Weights of a small transformer language model.
Training: a variant of Muon for these matrices, 217M tokens, 6614 steps.
Each number is 500 + 25 x the weight over its row's rms, rounded and kept within 0 to 999. Layers, rows and columns count from 0. Numbers have three digits each. The size before them is the row's rms in percent of the matrix's.

# layer 3 MLP up, 768x256, rms 0.0474, rows 414-464, columns 0-127
097:536560476508503533528506468526487514476499512492501522486523476520523499528525503527534509517516526534485515499487483481520489489484574542483476511512500502513526522532462525467533482513454453470520516495512508526481551475477500468485505479480492483546498528505523509495511492541505462452477493514492493500482526481508484473529485535474482558440501554495552495532491484486485516494516
064:530519518486504510506502499474539545469493525490494503529561490485492504533481522477452487536471546543465517549519524492525522509499527524520436527520499482521506497495486541509463527502490512497490533486494505525482513483507517483495523511494526454475481532518462481464523509536488494460495512506513518474457496511508488509509484491500505511493530474548550488508499498483517480477530
101:529529479500477491474507530505528462468481476485481504472521531506497525520487529510495451500500474506488506478523456483528551475540508503518470475491522486521499451489449512504499513505452508517457502537492481494471493518522493455477489508496545509516491509488543512558531551481475522458507490505504521480491492463532494483482498537499525468490466503536513517545534528484502520530500
068:506465508550519468514512446500491540488472489528495541483515453490498482519481511485498487485462495503521458512471551508548464506471500489525489469501479512531476473504485533463485506475505525490494499479527538492512487532504438546541428489502499524579472524485457476509493451494534536514513504502531459493520494470542504471535502532485539500485491461543511540526489491457543516488507
093:478464501480495502480475524537493480470468448483501476541501517520476538505501507485489508560502508465476508506522497511484505486505552530504532489491530470550543533460475502469555453502540480472486505531506508491529496499557447471479479464532515467519505486509493489512480521465520528508496482509494522505506441517479517547464498479522531514484483519484510514475515536511518488471545
105:500499509531504488527477503528506518533478530465475460521514479481503479497521473477524469493551505525490487528488541505495474520458538463521456470496482511526494503489522521457483539498524517520476500508503485470472477540480520479562499511496499529514514496502428511439465495500460467492493497468497492482532504498481502494561508514496497482508518494514507487499482509474462544450510
096:513538519560495468501501485482493503480471529463495537473512551537456453485524516491477506527502535474474508486508492487523488517535530475515491506497489528489472518521508479540527539504497476464460528446456498473482472499510485476428489532461532517505504477487500525480494488477496498473488497498466534499461504491490466508487480493516500471512515480499528493511466527509494512506503
110:556526498496487484476542491526480501501500492496528485481464494506481465541495484520506520492485491513481481494500448493504523526540475480565495500490536493484474518498507516480510470482479517505458516480462465507485530525554481495487490498471532480497453516465474522494532538511498495475528497500491481541478511449536469551487509500469504517463496551522458480471526534491531507470531
105:510520461495468543525481499498473493501511547484515503508528511523510527501498498472500503465480471488512495517499497507479488461467473482466500528528477453485414521521519470536510483451509509519466501467521477544541511530464537520503519511506474506520510459520501514494527566481510541497473521530524449474510479489529471479505505527506536513489519501503477513534559485520507522477446
098:472471475538512530502494482491512499518496508551509515463503471491483495497525485483496487478485475482524464497541518464503497515543515531492507484519506467491499512461503512481515493528544474515469519491473545506488477484486490543549509484515457490516467531518507500516469491473476504527532480510477510490522473483505505463466510498527484478504468494441508494525491518488521495507533
115:454544513534522519481506473478477538515503497511535510503498496508492474529493472459459509495496476485502553461487499501464444482490507440473551516464513468487498459508529490513500478451490490483496520512535458485463476475446507463519531519499509482485466504534526501502511511521487527490503527551487483501485479484484470501483523505512518467510495494513497487502560513496527486544514
079:524497491536504561478532449475493473437525458472551484477494507502512452539527525505487562475473500494503514481510491502547473458497505534494516536467506478520486540534510505505519508529529519498524495469471498483486501483526523506484511510476524499522466489539504466525519502499510521467529505465506502491521487445504530530485478468495535488530525490483431485523522495504477512532469
094:466503492490567528514513537510522505510488479521519531468477468481510480529507486507510496464485487482486485517526460496509515475486529513507521482522504491523476546480490483492494534546569520484470477509483498503490480497528485485527484496539489493498485512470540491541501498499476549512482512481480465522516496433470455474479476491539518468511523477511476497511533525532477483511492
094:504487510532483508505487502495538504415470508542493529525524490449512512489509513499470503476494501522499469460518505514518550495488466480514476472497486501478488511468476499495501506508502468493500511483436530458512496499440510509488491487467502494537541507506523564490469492550509543506465514517496534534497471515534520529481480515495490476521464496508498515547454521474478528501530
099:482522500540508515530510493486475527521474521483488534510455531497439509461490539465437511488518464457478485529519480526497549509517507508508524515519514509524495527500485525567548468531502502453437526475475536493479462496498473521508486513486467468464518550468540479508527505509489490506521518480507486503497531487512513522503499505500456514495519531513487499500563513527471484518514
097:515500500500499484525528571532511497533501516508528451526495494491503507490494466513499490491461485533538493474483484529501465465496539426512521498481495524501547500510502503486533523492514501509468448486481491504538519490520504471451498524509480484523521483512544468528481498511480541466455532544471466518484462483485480499471565513535529533521497516518492491481523530490491496492508
091:480505529463522537505552494513511502534510546475534447482493482478552434528506510478477503498520442477463504519506455494512498471487455480511505462510506529491516528467512522507489484490463496527499509523502506502509502474511511494514492521494517528466476498494532484532490531499492490486508489492520451523492515467529502460462455527458474517506485491489529514493514537495520474479494
098:492522439516491480469487498536509488524514538442490476531526502557498586497462534481509519477475474486497469486480502466506513494506535513502491490509497507534534507499486532531453504477519503498533478531531488540512494525518433481532479525482495495504568505525566506497492538487545516497526495483519514521480508503569520521496485493499535484466528532507499495522529491441516457487531
113:531496457518478507450516497487496529487551511500490515492497508473476509480460428486511513499515531503481508517504477504507557501513492445454504511506517490504464529531571460516484486488510526497532487472538462535496539530492517500496492521503531504490505528483509512498474496489526487472517514516566493490494532482518521523469489561450443498515526509502465487493499483501487477468484
113:498475505531466521522516509499498487490494539526536506545493519558526440541507471498481542462497535564555477516495508535492536475502506475479512465466501463515492501478471475523510520499485473521477444528436524506477498458537470501475459483459468502509536509483493512466455520459493526474530475523509517478538466492504432473474525452482504471497484493502508499500478464509499530480500
101:468504546550503529470529489509438500485523476489463460475505448500504460485468496505490495515484475483505470487480499510545539518527476476525501515452516510535487470549505518499485469503527493457461489490510545541500522546522508494527486471464465491493514474485521500509510482506502534504523501538510530498473458519487521473541476478516492474486496508524458528527518549584467481442542
097:461480539511481505499525555481532515512504513507514468483450531513566525513506494490489448489503458492496538461475483478484490519505472499512509532478464502500521462530521489524508511455492536474539520529446482534485490506492523466530511498526463526515498460462488476474502509495500508509451502509488486544510454474507516502475480516541450506525521541506546475514489517491450497492495
099:486490498506521505485503502487500502484464503569477498535438456520507500487420498515519457507511475442549498463559527512542530507495530506512520515482491512512520474531480472557487534488517454453490487501491523508531484476552494510508482481526494506508552499526452521462497520496508496492448452482467527492530513554495460489486512533504487464493531483513470445513472492546535478457517
101:478451488477529477457497488575465523486517517508526525458478505493520477503478522516478500455519484510512477513519486505533487528509487550512482475447500532510417510548522522467485528485525492517470498459504545509485499494528520509507492523546528515509522509512499500491456486496515474508467492504548495512492454468513533515478480516520494536526527498509476501503547516498466523497503
091:509473475540528483489522511526501507524465541495492483522494493507451525511506520514530510475550525473516478470495529511553522508523482527499496501460509497500493481513491517502546465561513494509503462510499515495498494540499490452507498492492518471504515487488514441511476529453510463531540488521514485497465440507516530494484468541542530514493451434505465482508495507519531456500561
104:434479471446526497494504516543526504509474515503489528504518464481569484505480511486503534497536529495500516510503463494479491509499536480540471518533492486470502516492495507444542558492467458518444534516475501477499467487493534467477509498517523567494469490509537497521446495494468513516536477508524499526516525531524516540502504498509478493510518483447503522516525543489534495461555
082:497514510532474497508488503537501456528518492518507454503492466483473483513533531526496518444418486497493502486508489488493546483527479476462509521494503495531515492482490530510539528497474470549483510536474547454497424496469505495453488443465541486477484556495539509467473524506455476515493517511503501516524483518472474532486493479515545509516492521491563487509481542475527482467540
099:475475503504470525520492495526493496474488434492542524504497524517485529478499508470518477519504491521542512477493459508468498515525486502526534527481523478456550491465464467495555547494455488514498473532516504449474487520501481500500493479503496516516479519496506493501474518525506492527480417525526522554532492498493481492480511490527500533511456522537503477509519488526567523517558
114:549485498552486466494526500493497495501458480454530523478476505473456522496479522517456527476474492419520479527481466481480507524473511476531504499487444538487500508513485481515479503565520485488473512489513490463501517505515515478522517488515478453506477470492518507495500520486497507473509491513496491540477538475459503466529465506494549519504548479510472490503532517492465472499495
092:498457512484522489518477556490499521480523479502476509486495488520465481537494494471462487535489424475525490488493483508511514490482495473475492482499550511518489476476495529513505438477531497494536468535539517514484507466492500506460480494516471480497495524520537549561529519527505523514524481515486523504533528505502545463469509478477466475502496521544548529514502490508537509462507
093:445499499516515502504534472520499516458493464497535506445503512536502483497489476503499524481522524469514453538489493511513542481504474550495508473522492485485494531500483483467501529535513535474457527503515491485498490500485463503510490535466467516458502524467499432518498520493481466511547495494484517450521525467513555522493450534523511540483484457499491448535541535544502483508482
104:473500496526536491507482479506518535490496510491484512499491454477545523528505540474500483490548506529494495513521503541462472528470499540459518494503521494519530527503520476491542505502490512502471524480476560508491484495486506501489469515478494507499483468452488494507515495509498481462516519479503531503525477480520480494428495480516515536424506493496497495516464508483512553460537
104:458473469474505515464509520497530504501497503509516491534440473483525531507539513462516528441523502472508510517444521552532512460518479522464454487504515479496529495503492499475518465512480531477530509493471521489484474510483517495535546514434476517486532465503522508542517532502530541476482515510499493547522482529503517508482485516524519505489502533495528514480490448528534494460481
088:477497455538492477477498491506522491497494515526525497538496541485454478504463494479475504519471521463485473512514478540551522509533479487508481508460553483492504467519517487510526471542507463443517516517446514481491448518543486492480477511502505555468520531462493491477514498523550460496504498516490552484492489512522505503442522521474503495544521537508501473517462471550457486479484
095:471515496478464475487551504510495460446476522468470502511491459491469510466539526462521516503474502568493518505503473530557535501501493475528479528487509518511505503530511462483521499461475524496502505496505542508478525519559460522523466514451524524501526517510484516482488528489496469569534467487548464496471533471513454510519475505494514530537483509508455497473559556522497520453496
102:528462506544483524480495536513510454502491516505500509495526526489524506496501464534514521467507488545484512507515526547515452536547508481508474506492522479516505489505529507536478527541456515467519499518520516476481480473507487469522507474543477486525526518475470505549517515539524440485548507500509491479477490457535505471516493564484520513511512517537461474492516496472483467508506
100:515500474426515504524511498507495505456504528470507501506496466532552537505523491467483525496490468475509538501446470510507451511495492499495513495488511505474489500468487529499519497497508511489534538480512499508482497524510505518486503519460543528502475457533518492443526535488520501470510510501527463519484542501488479498480483536493512496522540530571490545457494528406492528455511
096:492497542493521498519519457498534485473437497483479515482485510488467488533471480505476490500500498450508514510491474497524529490528451556510503504509507545474500537532547495502510498526494498497454506476515511507533514537453500511495460489457449472487493500494470465446512509536532524466459515543501545509470477531495508486501547510515548529491520482497475444506511522500461467497462
106:498484508484539501492495468477490466464499553521464509509485502498534484476435442495509522529515506503515507525498554464514496498518496522536519491515446519459555467541462502458478475488481478564481499460462505542516477521532468485525436487507525506499503517533522511469533506538506508487470484476457546533507482511514513493492535480475509477517472515498531499508514517495502443528496
100:484466456504504511532488570525522447516495473493515486507519507505513546497528514453517535451499557514563521492518464487492506453535488504505513497490472468504514509489484524490524481507494497518492543520496517459501465501519488540480479523541492489495525508494505498502452494532494492504504471532515444518514476495516486478461483556503463543494496501498526511505491541485513458537518
105:490521551504516515495499443513524483486483517527507497570432480466484523474523490487508501532517493456528512486516475491522483470518465496514477543516469472487524490514468501505526504531544475509467495501505516483504499467509486452515471525512519536508465503463478431530496500505456460476489506503487499511487471531538509504524495480487514478454479477501471476506491544519492485536513
091:512460510530496499503527484516488489524492436514539493513491479501482471529494472530488468486481525479485507491543480504469504494474513517501484492442499468490522539437497494509512537479535483519486491504477506487520511496564472486510509520485468553527520465474484474498463481510533515509549496491470501475497465451491545485476524504536506531504482434513508457475519498464482506497517
119:485518490531536524473501536491477497491521480487509508544529518521450496469529469497501540509478509477480489533492492499515501494478495508514487490518541527505496496555508511456508510555461468506510528498461484537503466463494512499501532524530496498500457520521472492500473479508487486500500500505489519499524497498461464510488522526506512503492517500510501516516555516529515539480495
110:527508510515486532488502482501520534501470523480528508521498542499498488498487473506472538508514480506490529482533500552455498490523530508521481536494480528494448499504492492506492487502480484455513532468478488524504488558547495465498486502444502532474471508499500491495495489520496497458494499521511490498484553498526472529508529509485496450501563518574498525495503550514512492476511
110:472478472529477484515489508459524540517527511496464490513524494505466500524532468479513504472484497525524532499523493509526486468456469548480500465511487491522503537541484499513482493529493425542525463539527505520480517494429512522513503528514485535504482500503459418485522519524497494527542505497498461522510490477511482503515450523468486503463520512517512500516459495473518513491486
096:497542475516508542483521476537485524491527522525495529546521484465511509502471494502452541531466475479514533488529493515481477500513546501517505512494560506512470474509473462517476459530445465521498507485458500543454483493533488524507510482488523481514518473537482532515456521519493510523532486538485520462433476530501461541496541498468506477469468527502521495502490493475494542509520
098:488512471506518546462498480526535475488473468460486505521496489537490488517502486512490497515494498503525530503502497487503478527501514501516511538478471512514518515501502501501463520485480515489506512543491523544495550526547463534528485533478451472483546485454515488488514554555495557508505513466481520494486507448501532499520501499487470504518423539501525472487497500533485471494537
087:475472549526509484503528471476480488471449516537543523518525474480535462496502511491519471525484550472510517515473509486460501499482510546517501512505487495509535506468516519511541494482522543513513488515493494499510525475539511481461487516511494440488515546501502469487482507481481492487526486507482547503487464490503523462457474506495489478495511483493479482495514485491486461480533
103:434503530514494516538518522506543485499486448512553504499511496529462505495527481511517501512503507511520523531524496550526495501560484449476476518500522477456491473503503482530493510515502518498486509530470473535520516519507533481486526449448476489480493490500540530514464543489501520480512500581540489513554480480538539481496479483519534491494484499479513537514512459538498504469511
096:475492495534520499449480519520457496533470518461484535466486514535488479496480532487460502514516481481519534488500524495536499553513488494508490523516527470480548488510521404542494509490525544471473538482506516453549478502516504517471486483504464517525506525496516516506500539529515519518503484502483511518504516532494516533461465508538519448513525490521485494501497508482515495482506
103:494484471509514483461476542485490457480461492473506551450490528525449489526507524514516509484478478426485504500521536520501496557535508511488506514509532478497516498517490480481521486513507493492492531501552486478516516499485449507498470517514546520535481534480533502515474498515508474546501486540514536513490502466481523493465465492515509504497475471522493486482524530477469490509503